config.toml
d_model = 384
n_head = 6
n_kv_head = 6
head_dim = 64
norm = "rmsnorm"
rope_fraction = 1.0
bias = "qkv"
parallel_block = false
init = "normal"
beta1 = 0.95
final_lr_fraction = 0.0
train_tokens = 597400000
steps = 4558
Each number is 128 + 32 x the weight over its row's rms, rounded and kept within 0 to 255. Layers, rows and columns count from 0. The size above them is the row's rms in percent of the matrix's.

# layer 11 attention query, 384x384, rms 0.0933, rows 291-307, columns 96-191
size [111 108 113 106 112 111 109 117 104 119 108 111 106 105 112 109 107]
[[142 144 124 128 117  93 162 127 177 143  51 146  78 122  80 118 124 124 120  77 174 127  77 116 152  67 153 147 136 119  67 208 131 170 145  90 119  94 129 138 116 129 178 170 145 130 143  89  91 176  83 125  97 101 170 121 115 102 157 124 135 105 112  95  79  91  95 137  46 156  89  98  64 116 132 152 148 109 107 152 220 114 103  92 131 131 114 136 153 100 110 111 117  92  79 144]
 [113 122 132 195  99 125 139 140 123 171 122 195 120 105 113 144 140  99 107 147 150 131 137 154 118 174 107 168 118 132 152 126 125 117 150 138 138 107 126 160 144 166  96  94 120 110 182 105 143 155 181 159  83  97  89 174  78 125 113 183 148  97 135 110 111  99 106 165 231 133  73  73 138 149 117 132 156 145 157 150 153 139 151 115 120 121 137  91 121  92  84 173 159 108 221  86]
 [144 169 124 166 120 105  96 109 189 122 107 148  65 139 123 171  99  81 141  94 123 119 156 107 158  90 182 172 105 110 130 131 156 147 115 155 155 151 123  97  84 133 125  91 148  63  91 150 151 143 133 182 169 148  30 106 169 102 138 169 132  89 162 163 212  97 121 155 120  81  70 152 147  81 126 143  81 140 144 150  96  94 152 138 131 131 123 157  89 155 109  62 127 100 101 110]
 [129 138 114 147 170 188 118 118 120 134  84  77 156 136 177 151  95 167 106 130 144 103 117  93 100 104 181  60 111 150 136 122 154 133 130 148 157 152  98 123 132 207 138 165 103 137  94  90  86 127 145 138 170 131 123 108  87 104 130 190 102 149  82 100 119 129  99 184 111 142 143  97 106 115 101 179 128 112 163  98 116 144 181 142 145  92 157 131 125  69  82 125 149 138  64 127]
 [143 145 106 109 112 130 139  68  82 121 125  99 149 134 117 142 168 183 143 125 141 171  75 124 117 171 154 149 153 164 102 152 135  99 122 131 132 136 184 114  99 135 117 174 167 138 113 124 123 100 164  83 112 153 175 116 127 115 156 160  98  98 138  93 122 111 178 134 102 123 100 153 179  93 124 108 110 111 128 209 151 163 113 131 100 137 126 190 147 137 148 104 112 134 197 113]
 [100 100 147 113 116 114  83  93 164 157 103  89 115 111  92 144 106 130 143 156 164 151 109 133 139 118 187 124 182  92 161 165 120 144  98 139 111 130 112 107 117 110 110  84 171  94 123 111 174 177 131 144 189 120 168  95 123 117 109 160  91  64 133 175 158  94 157 118 114  94  95 147 135 175  79 152 196 131  91 172 147  45  95 164  87 156 120 128 153 105  71 124 111 134 118 150]
 [113  82 125 122 109 115 143 115 112 141 167  71 137  71 113 158  70 130 135 175  96  88 134 111 160 147 176 117  98 181 118 111 116 104 176 131 160 114 161 134  85 115 197  83 107 195 110 117 125  97 121 100 134 154 144 109 167 134 142 108 138 134 144 138 149  54  75  94 185 107 109 157 135  91  81  93 144 107 116 229 188  86 140 132  89  82 129 195  86 161  84 125 128 106 134  96]
 [165  88 112 154 127 114 138  97 127 113 130 130 126  84  82 218 101 155 118 133  64 109  87 155 134 161 187 164 106  95 139 129 116 164 139 136 135  82 143 142 192 102 126 132 117 196 111 190 118 135 183 107 153  96 137 217  67 156 142 147 144 134 142  97 126  77 159  92  96 141  75 154  85 177 174 140 168 122 149 145 114 116 165 128 102  66 104 135 113 182  99 138 142 170 121 141]
 [129 106 130 200  66 138 119 110 151 186 122 160 169  86 179  99  96 110 163 158 107 153 125 122 133 135 137  73  74 106 127  70  81 106 136 117 137 101 130 136 181 103 122 102 170 193  67 183 178 113  99 138 160 119  76  89 128 139 147 113 140 107 109 125 139 159 141 108 109 161 169  52  88 119 110 145  95 106 116 129 152 100 142  68 147 173 148 169 130 126 123 136 150 132 181 140]
 [ 90  97 166 161 156 178 186 120 180 187 178 133  37 126 147 149 171 136 198 148  87 111 118 150 191 129  92 125 174 143 152 125  92 128  94 156  88 130 109 141 113  80 153 104 119 172 143 158 105 119 115  93 182 163 121 153 103 212 112  72 119 111 169 145 127 146 180 138 141 171 134 128 136 112 134  97 131 149 114 132 129 123 148 105 150 119 112  83 105  62 109 129 146 141 205 186]
 [230 132 112  87 112 141 114 105 127 191 125 117 131 118 115 170 146 177 152 108 126 136 140 110  46 125 144 164 133 118 114 121 120 128 132 146 160 104 136 108 157 131 126 183 148 117 131 104 105 129  69 108 123 158 114 206 127 167 120 142 164 136 139 166 129 138 129  91 123 108 126  98 120 113 190 163 166 125 132 131 117 105 124 127 155 123 116  54 125  82 141 116 151  72 106 157]
 [165 112 129 206 172 139 104 102 116 135 142 114 149 146 139 142 134 158 121 146 177 167 113 105 146 146 164 120 115 164  51 110 125 133 110 139 110 144 138  40 130 117 152 156  97 161 137 122 109 106 144 153  68 184 128 115 113 127 120  91 183 120 129 159 103  52 135  85 159 160 118 139  78 113 107 132  49  43 135 157 160  49 189 137  89 127 119 140 164 145 111 153 125 161 140 133]
 [144 100 144 204  99 183 146 150 123  85 119 156 163 131 127 135 150 153  68 163 108 100 110 127 135 141  77 169 136 108 117 125 106 146  68 154 171  65  92 142 114 141 113  55 145 193  63 218 116 135 157 168  84 142 135 147 135  78 164  90  93 154  96 118 116 110 151 138 123  98 103 150  78 186 121 111  96 113 120 103 153 134 124 114 181  91  94 165 123 138 156 148 183  57 152 109]
 [151 101 148  97 121  90 161 111 143 125 106 105 117 158 157  96  99 111 150 146  76 192  94 146 232 149 144 141 182  94 106 133 162 117 142 128 127 194 143 108 172  66  82 107 179 175 126 128 164 112 114 115 107  67 124 133 148 136 173 163 108  95  93 123 153 111  82 144 126 142 156 149 124 162 182  66 132 106 113 115 104 164 113  76 120 176 133 161 114 183 181 145 121  61 102 136]
 [ 96 124 122 138 177 193 109 171 145 131 173 112 132 140 165 140  79 143 184 110 135 139 173 101 106  95 114 183 180 115  91 164  81 148 160 156 102 123 107 120 156 168 130  98 131 112 128  72 106 110 150 136 148 136 132 158 119 127  96 123 179 130 160 117 121  97  76 118 128 146  82 135 125 121 106 148 167 125 161 123 153 135 178 160 103  98 109 161  87 210 136 134  94 161 115 109]
 [114  95 160 185 100 143 158 141 182 168 125 101 184 128 164 180 154 112  56 119 209 147 139  99 135 155 126 148 210 119  85 124 115 155  89 109 195 159 128 132 167  94 124 128 152 107 129 169 107 123 214 147 111 121 116 204 177 131 156  98  98  24 149 113 104 117 147  78 128 194 119  68 170 109  97 181 125 156 112 133 126 126 193  90 119 101 136  68 159 151 105 109 137 144 123  58]
 [152 121 161  97  81  95 120 142 120 106 143 116 167 132 144 205 129  65  70 123  53  98 103  92 107  95  92 171  93 110 159 163  84 134 123 103  83 102  81 159  68 180 122 149 136 110  93 183 164 131 127 111  92 120 187 124  78 128 152 133  96 137  92 113 104 201 134 147 170  96 125 104 140 101 141  97 115 126 125 105 135 118  73 119 125 192 197  99 111 125 128 131 132 142  93 147]]
# layer 11 attention key, 384x384, rms 0.0948, rows 291-306, columns 96-191
size [113 111 110 110 113 109 118 111 104 110 120 112 107 113 108 111]
[[157 158 127  80 135 189 113 111  99 137 100 129 121 137  94  90 112 138 162 123 144 158 134 154 143 143  86 107  89  78  89 137 128  84 114 110 148 115 118 145 138 122 158 115 107 130 159 100  91 189 165 129  50  90 131 125 183 176  91 208 160 159  89 182  88 142  93 149 198 130 135 102 134 137 164 101  96 119  91 113 117  96 121 108 108 119 114 136 113 136 132 140 113  66 100  86]
 [120 147 115 105 175 113 157 122 124 130 163  61 144 201 201 179 175 148 169 121 110 126 147 109 114  85 129 103 161 109 126  85 103 132 108  70 110  88  58 184 146 107 151 174  92 144 168 104 124 147 162 143  67 153 167 130 171 115 132  79 187 126 175 135 116 118 135  74  95 128 186 135 101 127 133 139 144  82  90 142 132 162 134 155  70 110 139 151  83 112 113  71 152 128 121 216]
 [118 163 156 144  94 120 181 125 144 123 138 108 182 103 133 152 107  66 142 147 131 133 136 151 124 181  68 126 136 187  73 149 148 176  52  90 178 124 147 145 126 128 117 145  81 164  79 115 101 148  97 156 128 146  92 199 125 163 102 106 166 155  65 142 143 133  66 135 102  99 140 134 182 143 143 135 196 107  75 143 110 135 155 103 111 141 159 128 156 197 150 131 165 120  92  91]
 [110 131 108 123 118 134 196  93 188 132  81 147 126 164 147 177 158 151 122 161  81 152 146 131 168 142 171  83 108 145  39 116 133 146 167 123 127 121 170 124 122 133 131 154  79  95 137 167 135 169 125  99 135  78  88  83  72 121 102  86 105 112  93 164  80 132 148 123 116 125 160 142 166 153 110 124 135 179  43  99 111  40 100 116 144  94 191 138 148 124 102 105 179 145 135 156]
 [108 151 118  93 109 134 107 112  80 123 133 168  99 117 135 106 146  61 125 160 112 132 165 145 187 149  95 128 167 104 144 117  63 156  96 130 112  91 171 154 123 166 138  72  89  77 151 117  88 128 115 116 113  71 113 140 105 141 110 147 119 185 135 151 137 147 106 118  83  85 129 135  75 131 144 136 195  98 183  74 158  93 153 184 124 122 161 126  70 184 135 133 111 181 111  83]
 [ 61  93 170 130 129 127 119 100 147  50 104 154 114 167 176 157 100 108 164 105 104 118  87 129 126 129 119  49  96 125 125 129 186 165 138  89 121 121 156 159 165 156 102 135 169 201 122 114 160 113  92 118 178 104  92 177 113 139 143 105 104  88 125 102 131 126 171 128 116 151 154  96 116 122 142 109 123 141  88 144  98 142 193 220 101 199 120 111 115  28 133  38 102 128  68 182]
 [137  86 111  96 124 125  99 103  77  95 149 135 179 127 172 119 205 159 187  95 101 135  93 161  92 106 138 103 142 116 157 141  99 152 128 106 189 118 120  95 115 146 125  69 179  73  88 118 136 174 126 168 135  93 123 121 151 118 165 192 139  79 156  67 164  63 123 118 147 137 228 159 144 129 116  96 171 144 137 109 134 149 110 112  56  62 170 103 130 135 155  71  65 130  66 129]
 [129 113 153 158 133  79 169  69 146 183 143  94 146 127 150 118  97 182 140  82 123 117 153 161 144 145 124 168 193  95 150 144 127 184 104 108 116 132 127 190 153 107  75  85 200 153 107 154  98  59  98 112  68 108 152 110 146 135 104 135 105 132  91 100 109  48 122  93 103  99  90  50 190 148 134 104 117  50 144 117 125 208 181 128 146 103  84 171 122 113  98 130 139 120 169 143]
 [ 97 145  87 143 104 154 184  76 151  89 123  75 121 157 154 126 169 127 156 110  97 101 120 109  80 112 108 133  88 141 162 124 130 126  61  93 107 116 139 137 143  82 214 135 173  91 106 167 170 154 175 127 111 125 114 114 136 162 138 103 155  84 127 125  99 145  87 152 109 119 164 171 152 124  58 132 158 137 118 132 151 128  82 159 122 187 150 141 103 150 111  82 133 114 106 114]
 [170 126  92 141 163 157 127 162  96 143 153  66 150 166 125 133  64 157 182 121  86 138 127 164 170 103  91 215 119 128 146 136 122 137 171  91 129 145 167  90 155 135 136 125 148 167 158 128 112 143 135  96  83 149 124 124 107 174  53  75  88 196  95 133  80  82 112 155 165 120 104 155 166 106 195 113 112  82  83 174 151 106 143 133 167 128 166 167 128 202  88 120 176 140 129 150]
 [ 96 110 157 125 169 149 124  82 110 129 123 143  90  37 135 101 105  74 169 164 131 128 159 158  90 128  83 111 132 111 148 124  96 180 117 145 113 108 146 155 178 112 115 138 172 183 158  93 121 207 141  49 169 158 110 182 165 128  88 129  77 106 128 160 190 113 112  79 118 112 105 148 112 140 141 147  77 167  92 113 122 149  68  81 173 113 105  86  95 126 106  55 172 140 186 131]
 [122  91 100 121 130  45 104 162 132  59 203 110  91 178 108 144 114 115 128 131 161 169 173  93  78 125 178  90  79  73 128 168 101  88 108 147 150 117 111 111 151 150 136 148  95 124  45  65 160 151 119  84 128 187 163 141 121  71  50 146 127 152  82 106 133  95  48 114 123 108 102 123 116 112 122 186 113 106 114 114 103 143 107 118 111 112 111 130 133 152 146 116 143  89 116 131]
 [108 187 187 107 155 136 101 174 177 162 130 143 105 100 177 155  83  85 140 145 124 185 122 143 127 155  99 146 143 112  83 155 107 114 158 151 198 108 141  93 138 133 128 154  99  14  75  90  93 110 166 107 119 148 136 118 147 106 126 138 108 167  93 137 116 141 132  79 170 139 178  92 126 170 175 123  86  98 124 100 153 148 130 138 119  78 123 161  90 154 138 145 126 126  70 140]
 [132 135 139 129 149 123  92 156  87 133 188 140 116 117 132 100 102 132 215 125 144 152 115 125 117 102 115 122 126 128 130 185 110 160 101 139  97  85 152 127 146 142 117 138  92 117 110 129  98 134 149  80 106  62 111 156  87 111 162 117 119 116 142 102  99 116 180 101 125  65 159 125 109 127 116 179 153 125 110  78 124 159 166  87 112 112  90 145 106  88 146 102 176 170 165  86]
 [140 113 183 135 140  95 126  95 140 102  85 137 170 211  75 113 136 125  82 170 154 128 156 144 145 132 136 154 115 151 145 115 164 137 187 156 138 117 193 114 179 146 108 103 192 168 161 111  70 159 139 132 115 188 115 133 185 129 159 141 120 145 120 116 127 139 175 110 134  56 116  95  95 118 123 190 132 109  90 122 120 179 172 153 118 199 163 133 122 165 177 122 142 136 150 122]
 [ 61 139 146 171  89 155 137 117 126  99 183 143 195 157  72  89 115  92  32 118 111 172 187 124 134 187 105 192 116 129 121 108  92 136 147 101 115 159 115 125 126 118 136  99 171 165 169 150 103 149 149  44 187 133 123 152 146  94 141 200  98 137 118  76 104 144 121 129 121 130  65 118 136 113 124 123 122 150 134 222 154 126 141 191 115 137 166  54 161 168  79 130 150 184 175 140]]